From a checkpoint of a small transformer trained on Wikipedia: untied embeddings.
Each number is 500 + 25 x the weight over its row's rms, rounded and kept within 0 to 999. Layers, rows and columns count from 0. Numbers have three digits each. The size before them is the row's rms in percent of the matrix's.

# down: layer 6 MLP down (transposed), 1280x320, rms 0.018, rows 176-195, columns 64-127
# up: layer 6 MLP up, 1280x320, rms 0.0383, rows 177-196, columns 64-127
down176 103:504497514494480477456487502514498481469481509493533479498497453533533491521451488489500503479495493493507517508518529496503463534531462501498535494507517543499498493495501531489476519567552513
up177 093:474505494495506569516489504497510526481481500497551520524474469515490493492506492528536515538509477478487532530526519504529473515496480520489532476511454480507540482485507564500449497516501503
down177 095:501515486489508479529475484516502489505502458445472522528527488504522507506538515512531498481476524506476493510442475515504475439483472496507508510434474450475506506516523515509500464479499527
up178 099:493494480509537536519462525465454484516484504549462505499467498533497507477501501551478472507465442475472475484492482474462510508480507538470487562478484438448502467478523528509477535471521501
down178 098:469507494533509496490469543500526468483505492469474486528506497444469525480501514534452535479512505485530498507547500495469473508557452514530474490522496550502439460492509494471482516508498527
up179 094:490483488495524476504514508494486510532543535501510532493513484461531561467507492498525462511514477497491502471518523487518499533499506474502551525506493474531532503505498469475480486518477426
down179 094:510500511515513527475513472543516490540472528534496489509531461499498526541504478506446459498505502448518494504529457522444507503497463491492498455524523472520483496480488502466501489529487478
up180 095:495506494514499545493495542512489512462491480545467498511511485471485472529507456500510465510463507493460546508518484521468527491485528508454541510539526457474502501502472492477503519525476487
down180 096:457536486504508505503483477483511490494525525500512546470528471497489470495494512505485469529465457492534513557506542519510477499489507466526479490472517552451512538492534510520483438500464503
up181 106:508512469498510435481473530510513523530501476487514482520493465476510528443534491475495494511493479490497501507491458486480482556525547539502528446514533459502520520520541478466503485502507538
down181 106:516507497492507517519524507560499513493525515485474527478495491487464490512490526485457507518531491476478507493468466515476467482468536491503479518526482519453535488503508455474512533501479486
up182 110:498501505538490560496507493534492517484502530466539500459445466472525503505522487472471550522546496482532479495491493512476529511488511468499475498517508520508497521502490472474478502538537492
down182 104:500482563466519516484487549471504516538496498546488450487503486494518504473486531512508500500513519513503489497491482490550444464485471463504483471477539533504495492505496479496532436454491483
up183 098:515537494532484498485495472455456520477451491497459516497548482506488558548488501536471518458486470507467525449504484531495537502482457518489479480465503505473512493515507521500485515499474522
down183 096:480541488503483457493521498485513513505426499495513548543536473529502483500507501462465467536476546473504487475511531527520534498526547502470494460463484505482487487486512549476496494494487481
up184 105:479523478530503512489537473529533496470470489484494492512490494517472497482522507515503486534478491508433508489477508505490504522510458512528464511468495484503490473513480501450467463501471520
down184 106:513525461513500497496493485471479476561490454492466502522500540522479503464451521507529520486513483467476493518460446482489493490487499508534496473526498572500531546539484509539543530492526466
up185 113:502501526523484469518493538508545474483493526506491519510489472521460501502486511511484476499514496526506537517503582455499470482484520466496492499499501467435474506501519494515521476541479521
down185 107:504465442515521524464443533463478543498511473492523501493525504470529522456458495522507494553517492495483499483495495526504487472571473479516458502508496491504543502520464507512461520507517447
up186 096:473482479491494506527484512524469522464500487510474541487490506485537500538478485476496520561514489483483504486500532463465537483532494470474513481505467497543478464464515497512513495519484520
down186 096:526513517553485459453538494512477473476525464533502549486499480469494482501496514508515510498563531506511482551509548524527477500475480461509490515480536453502437528485465488465469492500534482
up187 096:506490472484496543502539493497504532508512506488518461503494543490526510506488499484505508544471508558537537544488451449522558472490506481539495545508461464480482489478505491496521505509491499
down187 101:545489531518513498506503497473506517488484502518448479480463483458470517472475494503482539513488511459499506502538493480492490523508507471478500500489505509514517526500492529531474520521492446
up188 109:511532493463509482514472507481458485525474441475494489512515519525485486491506442496492488475467454497549474540529542514506511500448501506512498472485483514514486503511532474501539487522544503
down188 101:464488434522505483511512497498498522500495465506500535493520445515465492560514498478501538457517539530535525491508480460406499501475517496539532522501503488491503518501479483446486505524476507
up189 095:497529526464478510505520460528519471478506525440553532507526535506476543484497519480525472519486476508526513531509445493504553467466487527482518504553490464480520554447478494475487520471515498
down189 091:485525488483487531487517515471469503498488458511478490538506463501497486477489520478498524496507537549488506490496542500533486516521514499533541523493495543462497495531502502478509440488493472
up190 096:496519507482435509476488496525478485492520524461477512520479498492531521515507481507526483472472494471481514528501493544506463441496488501481511523518504511498480416485478488530495484515469496
down190 098:462540443501501502492525543496506469494571551552479497469470514508515470518480508533491464482511492495527544473503491464519474484518490505480459524464457488522532527484490509508525518513453517
up191 100:472483476517512492509488484460497502532471492509490478481466454514521469476481488533485513488472500510524497494522544445491532500505468522505496499500511484504524447513463465483480538487499484
down191 096:492443526495510508504475498486511495468460504536475498505484491473543522461471492499488515497539526500524507504531507543528506507485523460478507501512548426515522532493447544496539465511523540
up192 126:522485531446493513552521476481500512518523481521489500509471461509423474482527506510503496489500538501506470520520570509517492484519490527558482492508518555500555517501481493502504465536516529
down192 131:501501563458563518510499470546470513506518472475481462514484511485505516502516469481513508451489541496503482507491514514479509467501513506500499472494498518454514529513513501487487530485459495
up193 105:540509492488466536496533502474540513472501469469509495525514505516464516485502548491517485487484506548464487488494512530521463475474504465458542486474520545491495488530550479500512490484473535
down193 102:513498466519510512478478499474494486479476524520493509525506494524495485556478490496524499484501506512508519512512527502516515495526503536538517529465543507489528515507532460501480444528528518
up194 105:472524500533450488505547499526508521537475533542504511485477496492536484489488497491467513529512543528487491502493517496512470544506503493508481533532501469517528465472501509448500472488470520
down194 109:478482490550515509480465470505477520494420494507527487529522475502504492520496457508541470458493526481478502502479497491489468464526471538455513466470505505496474481497511516474524528452452453
up195 110:499506528548487493500458474505447517492489499561486525513499517523504512556453457529488502465553535504511514509523495504515509528477495454462488467507511520483479484537510517464507472479551513
down195 108:528445455481532517489500452507506506511528482509503511471520479509506500508537475475524503536495518471541552514484515506507505503506502473498505518526526452521526489502498481431486511492518531
up196 109:484497496452548509504513498471481484502488494561494500503473492481485482497556493481538500497487509550499559482472515505504523487484531517522519482497525493514516523496495475496497483521509496